config.toml
norm_eps = 1e-05
tie_embeddings = true
steps = 4044
Each number is 500 + 50 x the weight over its row's rms, rounded and kept within 0 to 999. Layers, rows and columns count from 0. Numbers have three digits each. The size before them is the row's rms in percent of the matrix's.

# layer 6 MLP up, 192x64, rms 0.22, rows 88-159, columns 0-63
110:538511480508597436516426538477536501544545537546522479511600425380533489468447444462609540536435596461456549499581514521467543544536592468593480511521469479425445573528474496501508472489442505
094:460472497491561494435455417436541396449452465573377576458578584491466500490480552492605547552532485446454494539505547507445464457507536516478548511490491509568565531424400508433518530500515558
096:566461490484491402459460516530564516418583422560424458579495433404469589598493562540554456486524541517511463439554498527497527511471506523519540513461496437382593506507449442476537508490470446
089:473485504612475548436507489431553430539604485463466511507522480476487604543526461490537508558534510417494556454495525530492539600563465540607556491476482443551535541555446522467441630478437515
111:494393488480466502416441491553500578492478452423423482417546556492531486468442507435585531537468509389476470552578407554560454522391487535436519539520497553468549513451509534501408495509506532
081:534415586468427521548453505423573423484479499536461491422513485551567575443458508446475451485481510466441533540570405430517460513502558432468520429529503512522522558461546515417599504425578534
097:576536559476453580457501591483529446483472519536453439471454450504545489480521498431580494531507481476414520543490523526499588442515474369457528486504528531569482549558543523517633433461570594
105:539593507504403568538568537558485550502473456534578474517532562442428449509535455519478391555545506502423448503386493483537475458503487516479523477556569471506558417483579425542497462570524579
110:507429442460557505388506544427467578443559505572478481580553522452450577577517477480443549495476473562542474434524470439434472480437432519522474442437457494527480614487500498523592580520535473
099:508448482455628472513511465625509529499463475510478536567393587482470523467516530464506430457503507547481466483447537564560483478542500488539428562514476553544504522613599520464392448549439515
094:526452575434534456604522446544544492480469368483498549458493551461593614483586439587459541449516431501437509548525511516584560482504504503479465467463433440485511483492480571492488478452430455
104:463468568464510500566487465515528503556485559536417433510573512529555562506541374470558520479551459636463597463474556512476453494487587483530519470458477486384446518491496587517504543533440438
110:531434566531492460556477513514493557505466541552491495487465542533515507490506485511447606619518499481472455472366515504448453535484464538460454401497480416470554553478508387535547498550649474
086:530513553541483502487474536549533471497494594539450404519577538572558406504609501521454470547482477535579493490545501500424547452493614546579539576517503442438442531594531452592505476475505509
101:580487510556575481456564537478589490401478519559505477534387483469441537521530534481449601408526592581496503397504463481506549452515560530435509481512516437530488466512467503549564478539438584
092:537478543501430502496517500366475434590483433520494618488402446452487480500436432509449491572525518469553485531464444581518511492477495544485521552529562522576488551517460532583516384472576541
085:579405580506490494459530483481545515486450585469476411404501559451498499475489509527476617412500513477565535446445409532442526540546472513520461528471463527447481516552589522502545380435559497
098:478535601493480428536547585552551482594466502423440479423486497446581564441368478498496526494553509558537556496448448466553431464462465463534501480513461457504588513530550461461493431451420473
093:513458539427484552576520470497476488467495556495624585501440470497497503414522496519441551418462518438420569474387439456502535505522489481438491536499517533550434515439422437429515598558563504
119:469499476493510471479478479440454509469632500484474536479474418551441448561489493526632583497531534522416515531436536443477496497581476480624529501434536480551532531421508430476553487535426591
111:598576528466443519491475602524529449497517521624582507499435446478565484494457497478476541512514426543564514543557454513476559511522462480572480442484509432586466474547522539430538507372586525
103:382488510554506425502464453482454545524512488571458434419474451625528450609498477580536455545475549557549456527526552559477469444479390442542534435506484544462541505541456517520499527584533491
094:438590505468525458516489490518482540609581505415413560467437608554485498624560538508526483456511520486550440456538516477505582471444477424479489540546541501452488520476495524496471435542379547
104:500416534575467501541477566534449442471507483494557534492459536492578483490431540436395510534628461535504541502458441508532462491525487495479384484499474508541600499538562381468496402538573524
112:442556446499527461564615503449412516560486567558442532491498526470390446532443423437562441497576513466400500549408561593470540525535561487512490530535529525471503494456462457478480456557494535
090:523567443497509513425489594503533452529530625523509391521465596453581513464423533469517500551586530570482497427518494474480501466470477526458480476507545505465460523473579468405548503530408605
106:443450413520439532474399478468466561414493462527463603492435428538543419434514517446464532500501515520539497491549510549538407524448562534537487467473588443521396582511467560472529532525459426
085:626563514488499421473504480523486450475531580512530621484487462469456486559497530425534460509557467540534527445535450494435478433560470462555464480444442499542401465550645494434472470530547472
104:464467631511497475481502448486569487472481463442383614457449517493470467449459638586536532504449428536540520453527511459542438451474590551532493481514502498484497396475484454443442467473491496
097:423505420467563497505563437501471464555483444485445482533413466427478469499441403487506381539534489510431525547490535518532423555513422430516556616545489577470585470436533511490540479542450494
088:552486527480478554496524538442484526512542530504526588513475596615503531588444525583460508561483518511535506476434491517679466510496384477421489536480541449519551458448431487526519453483470556
094:433601447439556494441561551515607559472513580476500459541522518436529474575498445407473529633509465558442535493468521504460523484485480431513489501530463549539517575569493532506556587527560567
089:456488438428654562574463408439493486507410547577451517456536556438479605570445462516515488456412508577461473483468529503518547463526547439529509490552516553523499425546527477485548478482521468
086:406452531457532497547468479485432538464510553509479518399504449431560527560554460582539431541595547557638525491486539514500465554424614506496551471494443486473571580552487492507546534518520507
089:469518528509521444407461569440547535535514472479571506481515472479474559521590425452516462466562579530482511564644526488514486517502510440596485478603417504557489519592460582440479468507430492
102:514464452536512461530509528478436520485527495475425461466437510470457440605525380475498405485481410488486468574434447543484544437474508436452555465512505565444494555473458462607540445516415400
090:510491571532480624421550499517432498602523441471529528494457544527493458546483431563518483497460445602558531473411510497437455523540500520609578539464457461491501481454498372435527488467455541
119:536481480487526480536477368510503579499564540494514543493507502425443549543492501477453572510513500443459534549574557497559535568457538606432545572466452496401462530481503507486418487489637417
081:430502402478549484519456540526529512529494420459469533443544521524508523566528426487555447596535521595625483563498465528416469556564431634543539514443471475526537444509548471497511555518466537
099:484449487461471467415510509469454522547517486548534496447472577470481550548542492545561555591495482546516434502477576505569370461478492461476409480550491472507496493674376529508467449518506497
100:498479540473416472516410490432496422438518474442560488526536481590500654430515536488453433501526519479517557442546460481493479485516568450523406495448509501574474499603599441524534505449503563
089:492481514519470558485434513551519509500484512472490608427580520620512420506549554463606519434549515525456488445494499493462493353459489432493476505449511529519498447454564425554540428466400488
104:508506438478423548592529518513523566594494554546519523570575531473471452477514531437556499536467475541489576409633527452468436438472482438494474531461527470506392510523515579526551497400544465
112:515436450446481442551418457454548546510533496569510506504569455396498519386461512434523548482515508519475561472619511528533502622488475554511454516485469460534497519601557507483427504456608450
091:545499531472364436576566490557556426521536450628498455542536470408589554451533516546493542522550549527608572528543537560519497456532539532494492512528476488541488515535483540535433442524430516
097:503504533539474509487543527471513557508503401524440580535540608609462471591587514566447470491524512532493519506457430463541552440427513559432491426503585526438514501459460527566537376488476466
102:467476446464466606413529558490415523481512404503558543561389501534494467514463547538464485469504500434521429431431525543518449415527545536501485467445541445532461523457439457411477623497533471
100:570519491463468543603453555526508507474551572488484420492479497571475572484470545455441489423532494467511496456519361443533554447485490455482477399498497475514535419508532531446367455476432582
095:480528485497547527484507480474452461403462583526431493507495440468447497525475515506361435491502508641464478400545461547487492531488491549501491487467582535484582535538542442508401498432560396
099:624481630510561559564435472551446508470451541531451524479561455500419491443572515439492536484510515422487527447564509532394521492480572566550564500504454570489420556547524434513491517468512482
109:400480452487483519531486443557515461503456511402474558508491609541452490481394546497462514550566479460531480426422430527489436442450597513441449423501557474494549480476489499450422547591452456
105:530505501526582563475502549494501470563463504542550397589496516500378434422535473587539458490540404523478480457476564567513452516489496467598608505485578448487554546471454554526546567506534507
108:627531573489478458450477542418484565534460501522525467514516480467477563464629489453579500412395479484481510460569586556460432534425476554486499481522505433541471526538466547460472597483549490
102:521525551472481492594467543515621437560473427506535542509476518559518505461416493530538435470481481544467563472469445497538541516505517423496448523551522586492460415528500514435379393461406568
100:448469513506468492506546482415535551511481524507583518442444491458583490473509465530458435555446527565446602448546583451563498551523531500439468474556380528540475420494564531453401453472487400
090:508541409531439443515436518509394556437496494570467463443595464453460500613507516449499493467482446522472479486569478568510560400442517466480518484513470510479431453500587576600503398510474508
100:476511514570485494441473551541585511507484485409534447554564490483555474395547561549486481585512562461553532518600441492472373552498475445531471547443494477555565438566523433510569461472447548
108:624511466504513530484460488481507477499481488514560458555528471433540513547501558542424497617417481502577488396426526466532550506534451572525499386429483403524444508427568478571496545473475532
090:593495501510460476531570450497511529475463502464595530550581435466533490576466515485485475520501516522522531474637567601536528465594590501539568446443487513531423485508550567554414515425451522
110:406450462492546501517503416579475639451528459521452536580528530508558486446499476542560634488484537524552463493440426436497455545450538559413542493523479505466460484514559513559485578522571481
095:514552560517556496581471494443531508455529524547511472530505500510535549503455488448471505527481515612401522604638488571528466487515522541427503466491488550525432457522528521448469352455598447
093:497462430449490447496461432456485483576479571444499538496526417457407564535446598456525484494543488498509599585465561516536511580503515560495496506491421534550470499612440555489410411456526492
106:424502524495500651573466511539403504518595521505533574425400512507541498465490460488426591497536488479506484411416505443517564481441441490519482553571517521503523465501560539485404532523442516
095:528508452412549495552520494497541501590466568461508568448557547517508602558516457407534462444590501416484467456542567544522588510529452571498487509543476598537541499617503532523465425510491549
090:449519468488468436516547559438475567599429386481456442491453515506557517413505489492602504491488569594528509582538435460548466554501517531523482493497518548517468413570544547495450599468426539
108:448440539543519529345511494527425563491482515417501494387511494513511497523446499619495463461545567523546541498548454450475466503489438479549427562487427453546518411568449498478456454527428551
104:564470516464466548477575506500448468568574480500523557513512460558499544544488477476556464518432465562513558505536592633552469497615451427563594560462449514503488484588431481460573451474469528
085:514472555442471381529452595452528479482413535500549456473534431498510517515443534589591472505470588520613513504505454487453481505444523378484459445553469464472482448509511471539492375500538472
089:503530403527407562468572466510436498465482452441469464603526470530467551411514518421443458542417449505569496499517440487529387474504519480459512435424579483405537515574505502489426469458502479
109:481535544414498452507544517510572534493552506500510393491544557537528563547557504497381430493468511548601508507491445451467459445483510493458496480412371587500456498588485602527480515528540565
110:477515474540430525528371511430413506457476503558505492531542494531406478480424427447503528496506550536470550408590431508494527540517461441383532566466513529498587506550513494459613532475444518
108:487454477502544497468546444503457558558481483496357483546542483531417500547575524408557532447550501488492595417470500492526518452538480482532559501450454394556533422462510507491539566486363473
# layer 6 MLP down (transposed), 192x64, rms 0.187, rows 88-158, columns 0-63
104:582465548499529484539442475585529538366478487567487483560509501528470546384469511397458500422478480517487485534512496526477459584547424503514487511534585501552423417498565388530540479466470552
097:518544444496452469538470418462489471500549490448460415615521554550548506545584453455564456584552625475447567453451551505526536529516516534538552480522506417501461610432459525456495471463546529
101:566482553424521397416440522475545530461543452485449453488495437405390488548567465516490552509548482525516511415530552503538445546429540576469516461459541489466527499595461431567481543435435539
104:517485519415475494510387475553438409530459577492569513508519517457515501480521538499521458553501578406461570515606512548502465523524548509569548442558515630605545477482462458505563445457449503
115:447415417449502574506480495551497407536502520533525410479451535503614472439529383363432490475536472463566471499526473522521524458505453529578492464429532445463491495506511520504510521407443436
081:566466544485501486561479553386548451479637451579455526491544558487489538510450422533521478555593608462515495526545528526463533445504471401487547508517421534384444496554496456488538498490480507
095:442498316460518596448466512560548505516484558523527525486470436477585427497528479518487504470506529487490510499499476494499471527571525568507534535457465491509463527415316477511435563494550533
106:489432571531548467465490483462547469598561607605482541397499568478473491522494493450501551455564516481541514484574482539499552492461512457465570496480564574415501504518481490596590382520535488
111:486531520466491488370479489427505501453484560604549498455572467515463524480539477382496499417456448473546559392461477587453511499470491513521432486486523460472580464599507445466510473448409442
093:505497469478479578483458578564498543510471567416421486563473435516544495417588549580599418528537507470477489528444479495450493445541472431619442515527525532475492477431465547455431417509506561
093:512497534499480435572513499547573509444617502536510598426572484473551526486593420509499442496545443509595376518493464545501515558470566486498516424463485513556563471520490517402492532455430553
113:481499444588475498534529528538608469459609453573438439512434518409532515495527509522534462475423480543554493468427453461428531521525541574430524515453456432454559610486541567419497507447481508
105:480457417490563480431465609418406522553447428530522419555462463516564421452520412490509461431522476479521594501543515436481475445514458459538489512574540560469500546394541475507478467468441487
094:595482524491571506511450516508419519414527424416485629457498490553446499509460471484431520536512568520421507537452546464479500570565441501502571535573485456576560475477417524495447454550499596
101:490473541480571480526518493537498461532478567501541497512380446471495447400552443487406512412501567550452592485443482582518530465491549502452506454526636498519432403576488467493552449459481484
107:430553467587583505525498434511476426432569436574442538419550555520567505491457592435510619466451392497503519496526466458500514516561466497529509470471571512462525482516437419516475591502533478
092:478437369551528446509527545481482571472397473370508539560511427492543465483488493576491507494517558519486497385459453507434449449476496530522434493561487550536444603419489522455478471452534537
101:461492598543434519417486499474500460527523518535523522479397433491619550476464436488517575506540517587487557500466497537543476499371427574461449539506538505465538561457495449510388530497418468
091:455526400573510572468502455524420504453584557499480487506494556475441458459556528499653469442483517456487508395386533501474506493484530595481444463462487501525555544439449472531557471483417534
112:493498469417483458481537443589555434501578558550468480477487526496510526512420465527464545544493517439398505463469521481542517443661426492507539531436430476583554452421500568415481505558503484
108:522529506505466494554529436459411488435495449488529588528572412437532528569513459446447565489559530462435413405534544538468530425473547512474432560483494407460540505543524615437459510447520480
107:458501556509506402530501543443439548545493517554507481466516417601498524531531545478472488519440440568502443543487604564452449367459407433575583491480441494453503540507466468532473447580495509
098:444582465379547483594513536429496603496519463501457523496512513531564460521555484573468462545595550468461555413500447521523425450549454580454495528488538543529551486536462507583532565589471500
097:528473482409503456465463453549483476515535520530430463474529399449492437588441486420500455451605562535498555556520528372467468395519492524506553443599516550525461490490483438539549459566475512
107:488515494504473529546533493583518543600529475565459403455429551540515537529408454492525497538362411523523521501425528456534390507579434553455499522497456489463498438486586423475524536535488460
094:653502529586440534510474608564474540442438446483477518519569606465481480383440543515498532522431489475503543459589509538488482486496477514572446478518550428544513465420495513477503484554443526
104:403549605477448428579462499463467460459453382455457517481484539483601518496493496534492541537528502482457569484441462520430509442474400519604512558607499516493483543476498541547459504522549413
096:455582420495452579612501502459567573498512469522496524588478424543472476529527422521541461521487529454462500463528469532514416550522565596485492540553585499501631494532482405409504511493482470
104:545493543469480473460440550593545497429448458532488559523512528472379582471448538553521457530524513601570452430434524535473457463423441483499578490495542510543575482438450516590479448534472592
092:452543504467576597497544417521453550525388581500505505443481527507524524477522580521459583536473439481450530586449427502556525582501471517476485417499479506589508447500374414475511527530499450
095:579521512516474522565463515574485484524504505452562483515463447405494490473431507557495519499488533491498531441555334530530428505470600567426445513481571516514539447595462528418476541504445404
098:488509482589608558542520506500471441584426513510521531498537395485422490461461478577522419430500535534516443576452585489554444395479559475496453495440460584462525512527551499412556511462510497
098:395478481469455484551498540485402510492497449443544494460432494458453492475518483519487412468546458516569548477481505391551562414420477497454398473532466539594368508497497587514502525527561476
096:466501466538508445492423475512452583525491541527558571488532482480492478562464484461537398483472473545602491530630559578458504497507551452446554572523459485478569515559452437395496477456469614
097:451451454420518500502582428530471457487455420509492457516491562510522434531492525460470570519476548487400554524429478454590484450619568598499488527438494396472575499471518470506516565458513412
099:519425550518505450506515499495517510525521409504483539484462611465451481605513419501561543435522518530509496554524549546439542506574508490606584510529538364491471519508496494629592513440463502
099:452476498462500563550504502436418450574491445493514583481598506537468461541542475574552587519475498537483551414460461542534491577553456528573528485551467502555516483420434473367512516571553428
107:459453435399499497580472468572486559499544536476525543451556460466500440477541504507431630470505471497479524459525546559507498633512479617420566492501504516479462479476453492471475536426597418
093:530516481453434588606446550603483582565499468425525546483449448539556554558485474527487552493469548561514553480494514543433430508592437592459476508515539496563536413468444510489487500518486603
086:499394474533636471452546567444534479552540527551615523448446489519520489478528421503539490522482446443516412539566540366526478499441504491503565423460535538514498434557523500478510519524519584
092:416397545558482434437573515455513483528529412552556508479552553474524526483549464495519538472466485542452593488479459429523576449533462541465441393460526505547532527537547609493570401508560497
102:491487506584466491427440476489484465401542458482504388563495498531479478559498556436587490538425545484534445513553487437543523453538516605466518497525458462508544588550599537430432499547393506
100:510437504547516485512485551597504468491531410539514486500491477496447528455450538473499423524437509472531480386513522389522428465547500590516484497390439474469422556431626565524574521525518454
103:505496543439506415524519465372552566474538523603461570449510557495432557478500502497564465531562546502399515500575531523617444446483496514453586421513461492430458501591462501494475493541522477
090:500498513455540484473495476439493485584416621497522523538582584546527535529523536481427503587461492524499612439577462530496538608483480468547575463524491505505458405521453502535426599534444496
103:419530472497602481510488451502459438459526456500432590528483480429582474577586529519569467460485464438463473597440465431550610464572564509529486470463510457485568505399534534461464502448501487
109:480471531466436500459508471428439487596492435506618535491493570480488437537409396554507544586572508479527521401518519502506500566558472490520441509496546499492410452483494457517520611539562416
089:576493493525512431555524539436502433524470477508457653523461460481407436439539555495643494443534539488501548454467440569522481589446566474509479560529577538485464530494468490474441536546496455
092:478393596513530345515469499497538504523636511542506447406500492446515534461463435527494418465502465440517500548506539524462480488472514399525541509529560572562457430472522440465509503555445484
095:501510620508533505566556479568476568553514518552470531565558485489462430466555489461512368454489578529522508486504458569484438473450513514511615526537507472387529453591557493510560420476451527
085:554500497495497400478478549494484539439460412564508524539548459473368538475477466456554571454468500511560520458519545541419398526450525533514508488542530535471462548589377439503531469525537610
094:529467523554490507460463582383520532496512498370533488541546466505452521525569447542535396603498561424503514476525470559525546484417428506473467501465393570525472552523436489439453425505516519
103:502522440554471555493521518522465489526485573517487431498514440568662439390543477474483516464531448514488488516516475623537610440495557483527538519448508450502546399526503478484491405411494499
100:593539569460502507565436575532564512456444460464495508491389476511513505462532522653520469487502484537456579576500434454584517476608475452514494481544495540509482442475598542499465409503475519
107:509447503432480586497547466535592475564463519463449485432504533420524582507487437541462449582531478508497475489514417463516561584548477466543459469579445508514436483493459678463475506511502427
092:625523541506514379409466508470609522424469535480494372433555496506457488489542538452502464464582430442577542501556464478555525443519583499512554487500439517473494478448449510506459515457457524
101:544526537528447537454467585536499507522446501542535374515482495543495587422498487550624598544516523488565575475552485476486513521463480363511548500496450505560544456452546580514452428468456462
105:507509472404442412477429519564511428545420530524527474469504484512465505589495608508438558495465441524584575473576492626548519537462545524500533518505538486446539478510562540620505445544519526
100:562551481454539491469513504488512496587626540586492507475526485538440456504514528611543577610461448548508513475551546507501448565504443484498531527380449469437504482478391563465519571509562486
099:461485511370530514513538501484499445558499589577517484510492490554585469502483515526464464491442362507553466441475512542467586555565541521477557446484554549511489493461534410462607535505491620
095:483502422489533458403484529383498451484543485535461488456633531574566491502505571434524518527467496518483514509554457454494552598550515487489589465484503452443493504539397599547548566533441554
091:464536474487515504491536546503537447588595623489454516550533541595584454495505500522503482545390523487493485498561498522477452453517469586442477508440557431442543446463564530510484655496539472
105:490601519515538548484380525609490430507564539538485609527510571455473507424509562566508483484495462473495450439438480426539527558544519525504503457501558447485590497491460488478452438399470589
097:427469405495460509541552461490518514538552444393533449450449525535633511492473444422490588504503510421548569547574518446476519522571425473561493550473526554507473494463572588481537536443462527
091:501568534470492478553486424531484518593495541424508542547533549502483489476364464545419491502510542509507517560522494569469482493460487452469626428540506551361588475452459412486554478479445510
110:437494501472512477471519571503454460465493465492525484355508511492506486528435588555615509512486465433572484436520489522486531525478425517574513551477423465504467502461568576439571395559391466
099:519502460643495552568550533497526585447550478467452480508540470457513472479509535531526499531485481427465437605485472530521655509464484597473463483572442477490486501481572477559434561520502397
091:530575427455504513568564439505502547558487519469452578571459503469454424442513466568602492522538581509391531446408530576526513566539464547508423522576523525543453533477417502515479556490545473
088:541594476545453404490510488451509530533498454518500473470594593493498512451449524539528498521509468492385562426464526462537459514544442529485397514602461524542450520390478472411544563487539419
102:497449499423456515459530553405499590494410556544589513496598422486463423575469474555537500472536453495583492483470523453577456506514487496456392494551419483541502496540568440463425501573513492
103:403545519479477555633447560452534546511497514530478538469494471585420506493439491460527517591453621488432508408469555441514535545525446426433474444474423473477445457490521497508543439461455479
# layer 6 MLP gate, 192x64, rms 0.236, rows 89-159, columns 0-63
089:415395502491523461448562435423488548467431459536471572446480535490560532564431515581547509566556463525520559471418577440464483455451420452470449558464403443505525437461462492507547478516471467
099:474485599502460548501531509476474548522517608502523544415518513605401440458484509455533630494441498432460460540568524442489456484560520506490512453529550507582447503450563561495388540482545459
088:539457513556467538472614491499547567526502392492413392452493568549558543531520478520532565505509406472519463510436550457469500518522428487507434534451520403426458490545449539411458540566550507
099:504491516487538438465477527466545457518410501621499460375489482458546510575442472542530429514536523568412473525541521522525539525525475380496468486604538488437507426487492533568512374481543497
093:421483506531540529409526538541509546505530509561584543510433482501555487563519459640524587560503548580499441525533541475521469433557477407458392542476560597471526470513450528492492498524422481
087:595506497455542560547539547530567513491460512479526547522435525510533469451463487474394451508459480439538508537537482522444513502630565439518522479527435520423495551496384499543364489467606516
114:538462520484497368487562418520494553514500532555427484511532517496470430545411418451579595436558523437460510534492520465499537522390508471447565501473408533468453569466484493574529429519553528
097:500512639519418583607511502496424482421530535468506483399482450482511476518474516495598516501560529492509461517469560502448565525518568451516484583454550451516511500478524517475525372427462588
102:479491461489568500463506492543540623523520523504470504548412545447475466491509555396527507465528469524518410503550585591531453456545489563531466492486529574450560570560582428434419436554519431
086:493396611429412567423490522552505411483506512423593503481469539487474464522527504589476488496512447492551451452499457546507476470542543533400491515446556496533562573484503487481526402500483617
103:556485496403494451525516508498477594446501575509535468430428470491498467563507536494477518503605425453478482442487574549551448440427578503465526495552557573363526409471502482523466562549555474
120:527434540595487497501525544476573478440427493502507505472489493450558572538520405491511507490430544530554490512592534499448562554549581467585593402511512471523423512533474497577544490434407416
089:496500520531509539575507429575476514464528420504480555438439398442542542458424445462446428512454485508493470519444577538454491567576435500583609564560501471510526546576449489496501438484564570
106:481456546430426479523567550515493536446413448510496565507483505554492508538546465543529455453487590585539516455500518566506483404465578530427624443482541527495558527470493496474530527633426564
100:474452533486483507420562548474518465528493509548546597444543565487476540550420499502506423557420423531525508498438450528451578611509454440473542533463477473591517482507514412491544508388605497
080:533393551532526408509507535415568465498504505488386413413507431476465446454501517515543589479486524470498515486515550594391523497536475515478510507512492515430527512563537450440502355469496467
109:493575590472426441480459492489509487543495448464489599498499498503494556443441531472518485511562448601493466513516421503536485479449492480532495406426525429507533550471587511484476471346471630
087:526547494466466440652518484489561462446471428559571488492534352440543580435440485522428492548469504504494558581588502532529516488567501410504475486509520503544475499552445496470476504451575465
103:475525508527495517587513492388466488566488536501493495524571463475506537505573522492521532546490482630534445547543529558473462515442367570547482548526523495500514580457609383498538585454523547
100:494465534465530514543551415526402521501548458513456513526616473454416441579506446496483522529523430464504411410578548575504446434554468503512560549466471482442496633463497536533565515487525541
093:613565548449435507613505468481558453446425488535422436586550437395454518443537511445520446563514453525449523511569517522449518556504550498510546506493586496388524435496476513481520519502491455
087:470433531413560461518478553532503525564534591468445488467523522482620412514440428461540449601484418440587552497517410475452429436463468460500527513481488533491519464472587491537566430509499499
105:436495506435569530492508524535527498516439553482623486529482547526525504477509432506607437592531557462477477450472547529529385544463550435453562443480502563490571517480438506464459596549410559
109:463454545504473525529550583517536481513545436550499473513453529533557451449463550491521536601440463494540452458416629474485442526604471457440474531549435417510494470452435521409427524496577441
093:522505478538505445344436560459537515431523617529557430563475432511509465442473477470527472494564550492492537495462492450387505558449448425564409498498472530482513474529592485561540462495450518
117:471430418522505531505538389482471572422526518550496491552530398496480389425566561411569571475529450436494513492529516504497424604504477571476505477458536472479385531504482490491520556542478484
086:469476502438421552507514466506463537462585477498559570558572512450553504497485444470503510497519464493578472474584400513492509475471527541504556470514438506598519488582508510385364532401584521
105:501504488433485487451508411556539532492588503533517559478495502526394415552572482458594510526604479470399488556417575508521536547501491521508615459504572538507570583474484506516515465497487590
104:528471557544500526488532555524480515479564461470565444508523433495501483485459566533446517585549487502609610489473450484418461567530533538471506463486349495382565462492558507408499429502463496
099:416475549502456475465527413485534578466510510568496610449523491514559414550537523493487518562484545576480463469437648504462423516486425496542468514532467484467560493458383518555530452577519514
106:456509533430453484539403545528473557495544435550509579454542479454422430569408491473561502416477621408490401474522479523488571409471472449523474593503488505547507552526535506450507484487524524
103:424473477522477488541420515547419534459497460495544530501555572474407445560470543564556495469520508396481443501551543562495481430411451455548533483405549499452573561510505414487530538601549450
098:557536500497524512484476426575401467447437566497544486537550502440482582575409414416455383494510489502519499526591422510466448501566489506448572563483501482444502477507420556449458522487479430
098:553474577465428500452427426437388569503508535408481511507617488544476490526498569489597509489485462498584530565510555528508538533436481531521535460403476604464495519508452504506438500422558528
101:552496572542481560547515490583487485431382462505486446519491540516524536575411542426438469434509429473509516520463490445534535508459493491503480519514496493448512516362596438463551365529567492
087:455478491565588566447509497520485480439483527502501479524451454528499518484542473506495430466431549614503472537407531514351507495451483569552555531587450509409524502504574416499488453512388463
106:455391567450518583547508468479491492497528504405492550460549444590512457530533476574559600468457505506574471466517572390517486485456431563461549461434464484544517493516489555484411471559514410
089:476585467511451514422559568510479555518486422513512479496496585561504469484512482535488503521528525564527497470431453480570472530504507512477584480445614381552535399480493420490453508496403629
087:464506520564500528507568565503534510422428564499585586538526503541538476430506362469458551528513555427508495529505377423412591491528505467475488555490501555534501517444554481570556488432472496
116:565531478505481407523527426417605429460498489497421480512534356430526427469487499497555502467412470503416462498539569612522496474551500446555504520491501406433489489515468434515456508492530475
102:580501543587499537480440507440521441433539555442477340531486455591501523514551542454495469543416514567557487499505564440538474498549492550471505479452457528482546514544522582473425498492408592
116:565553552448454515403525490434514467417498492546526455455466467435481557434436619507490431548499558506528535544425456554508494593542537554432550452552522477464561449517536428584480485487424543
093:390571524539516495465608534458515445526527457452551548478508489559466484528501471589557470565507528610481400517496576510500443494467555444458531426511665535508506440458522469493511486447486470
096:539500535488533433516443593508434494515454539474486487528508590463385420550457532466449429478495425454401457487499493557566617489546454451482491347502500481466525511469510463554429510487527507
111:574535473458464533392530607496457575471453536545502533498561497454463493463615512487549510520583453422547483479566503522488484578436474512434550573480511547404474467588491508559541454441568528
105:491461546604528624545554487552532462483476500493396475434538526461587535501499446356478473457464498510508482590502513494438572491515559521454497572588445526516537426451582489487457453521492510
091:528493508459472481604602492494413569429496501523498507496475432471457592455519491449471535410561492480462523487535464441431554593500516533394366512572462528535498451486570487478418485534516468
104:490399568464481436467539547516574448545611483542549461415497520541533550558569392480451447504493463494454515593488509495459513479465486446452488434554455532499453486405438615550509488537453530
103:471515468556459498403558506508451593496456524487422528506507492550526548538466446418501399474526500542525524565466493459452509499471508498388540549579453462505598475491508447526518538490455680
091:561553459521500534447539489392455593483468530568535472486519439481481401554537488434569550444501507531509509489671537543460504550508499516499460544507422514444475436419464465546490555465553579
111:430450506489581483523510456485478566600528479553508472613539538465447436471530419489588504567511488532455483452519585543421439529483393528485571478453499529439512533439482614507521579546514495
102:484545440483432478496441541417470485555505501427587516453480402425482560589454465512427510519444394465538415516539569516578523489495499536492369530495526514572502547535463450491455573539522504
086:537463470481441496569449363430465489550477497530558597536514490428473406491494439482539494484563415522456538452493586537457544443436501461456483548491562481444431519521465558407454436426497508
100:504447522558502370554468467416453536386542528514561502602493440505523436488520524429513518436510533522372536523582477537434466548454490516423521482445521472462513533459513475544574423541523530
098:437496457464476550496537557507516556592539506515527567525486400511496470446492440495484511555494416524393571474557522491538532532516440608481384547507574517470401513483558450489573461485505602
091:536548530558552532562449545513556534436499522577503537543548547396444488558395582513563495501578535484483542451533484433477575419463499446483574476432469586487607458522546521441498470519447512
100:482482533462528555513501484477490504492404577483622456464573526512524575442511545563406520462443523558568569500551489429560482505548462516481422445467372431541498455449546517538456549502441565
101:547473444525511438511561430540552504587593534528482475500543513480459450549508469558583567520441453545541451530585594565547487540463487550479554530384470487395432467518426514503557529528548450
110:477461500598505385421430575510552488418492529577474432476408455531487534503583562448511497489492541440464530574566505459483530453477480495553473471496541584528525528526549494579509489536361481
102:518471542490516464585504463429528480554500464586510476505541587511499462494513382471494501570538416513490595477593423431553499508556496439466532475543480395468414458489372525506477562485480540
100:515493524553512515540491530516444474435481493570571525581446549503471521489417435504502473599595392507501496516485538439515460464624467490502548399539490424590540532457463533471439497495475388
099:500431454442442480431546501505477544466454503517487387476499469530465510571444505400398473525541521503389464476475458536479480518573515491467491550483359486461541498502610477438486435399527521
099:559468455485496541483514471515489528511505555448547509455578452564434432451618545483462523529555518455477510425447588478502460470566491588491507416482520452388560592471540470556418492428429481
090:523473483540511458484544542514520506533522558535526429460519438492515530372390473467553558478505546537473405520603447463466481492515420557476449454502474588605402446489524580465482536553471560
088:543458532541481591429535519578524428539523550482450427577486430571467462538549507463495494448546418486448476476376544514435611521476514494480609523425495491466449533507461546514587477551477528
109:580484480478479560519432375467419552547489480518445554477548457487417464481469418501640561499524504461530507443565540534496487544554461540556518507447471380440588497477456510475477557479457515
088:474445588470552532543537598534502508655446588456478527449462517512483446427500592572576535495472521520500507423444557524531509524557476440445431557556469529458455465509447540440485445456504524
109:474552386506493566476468535456464492442502526454537495490499512449496551442434492451413529531471484468547497479550470412558469516479481578463454485497490379444524513552448472367404532417467407
111:590470549524484495517508578433464583479494480529640568458535465489510491559438483539545598507597486529511547492536538483548546489480407434506415435518482428555536458395529454535545522478462520
101:557559550502464473482520433491561404530436495621525596540503473466530448502486445549588532499470409607503483564525555517592451565533435492591511551504591547518502489494508494482492541467454548
128:583516606545497468452479559455476526498474498515538545510489421444560520425414448444542560527517438539474470557505593533489506589495424501509488576570486552474618505379529557470479497544532517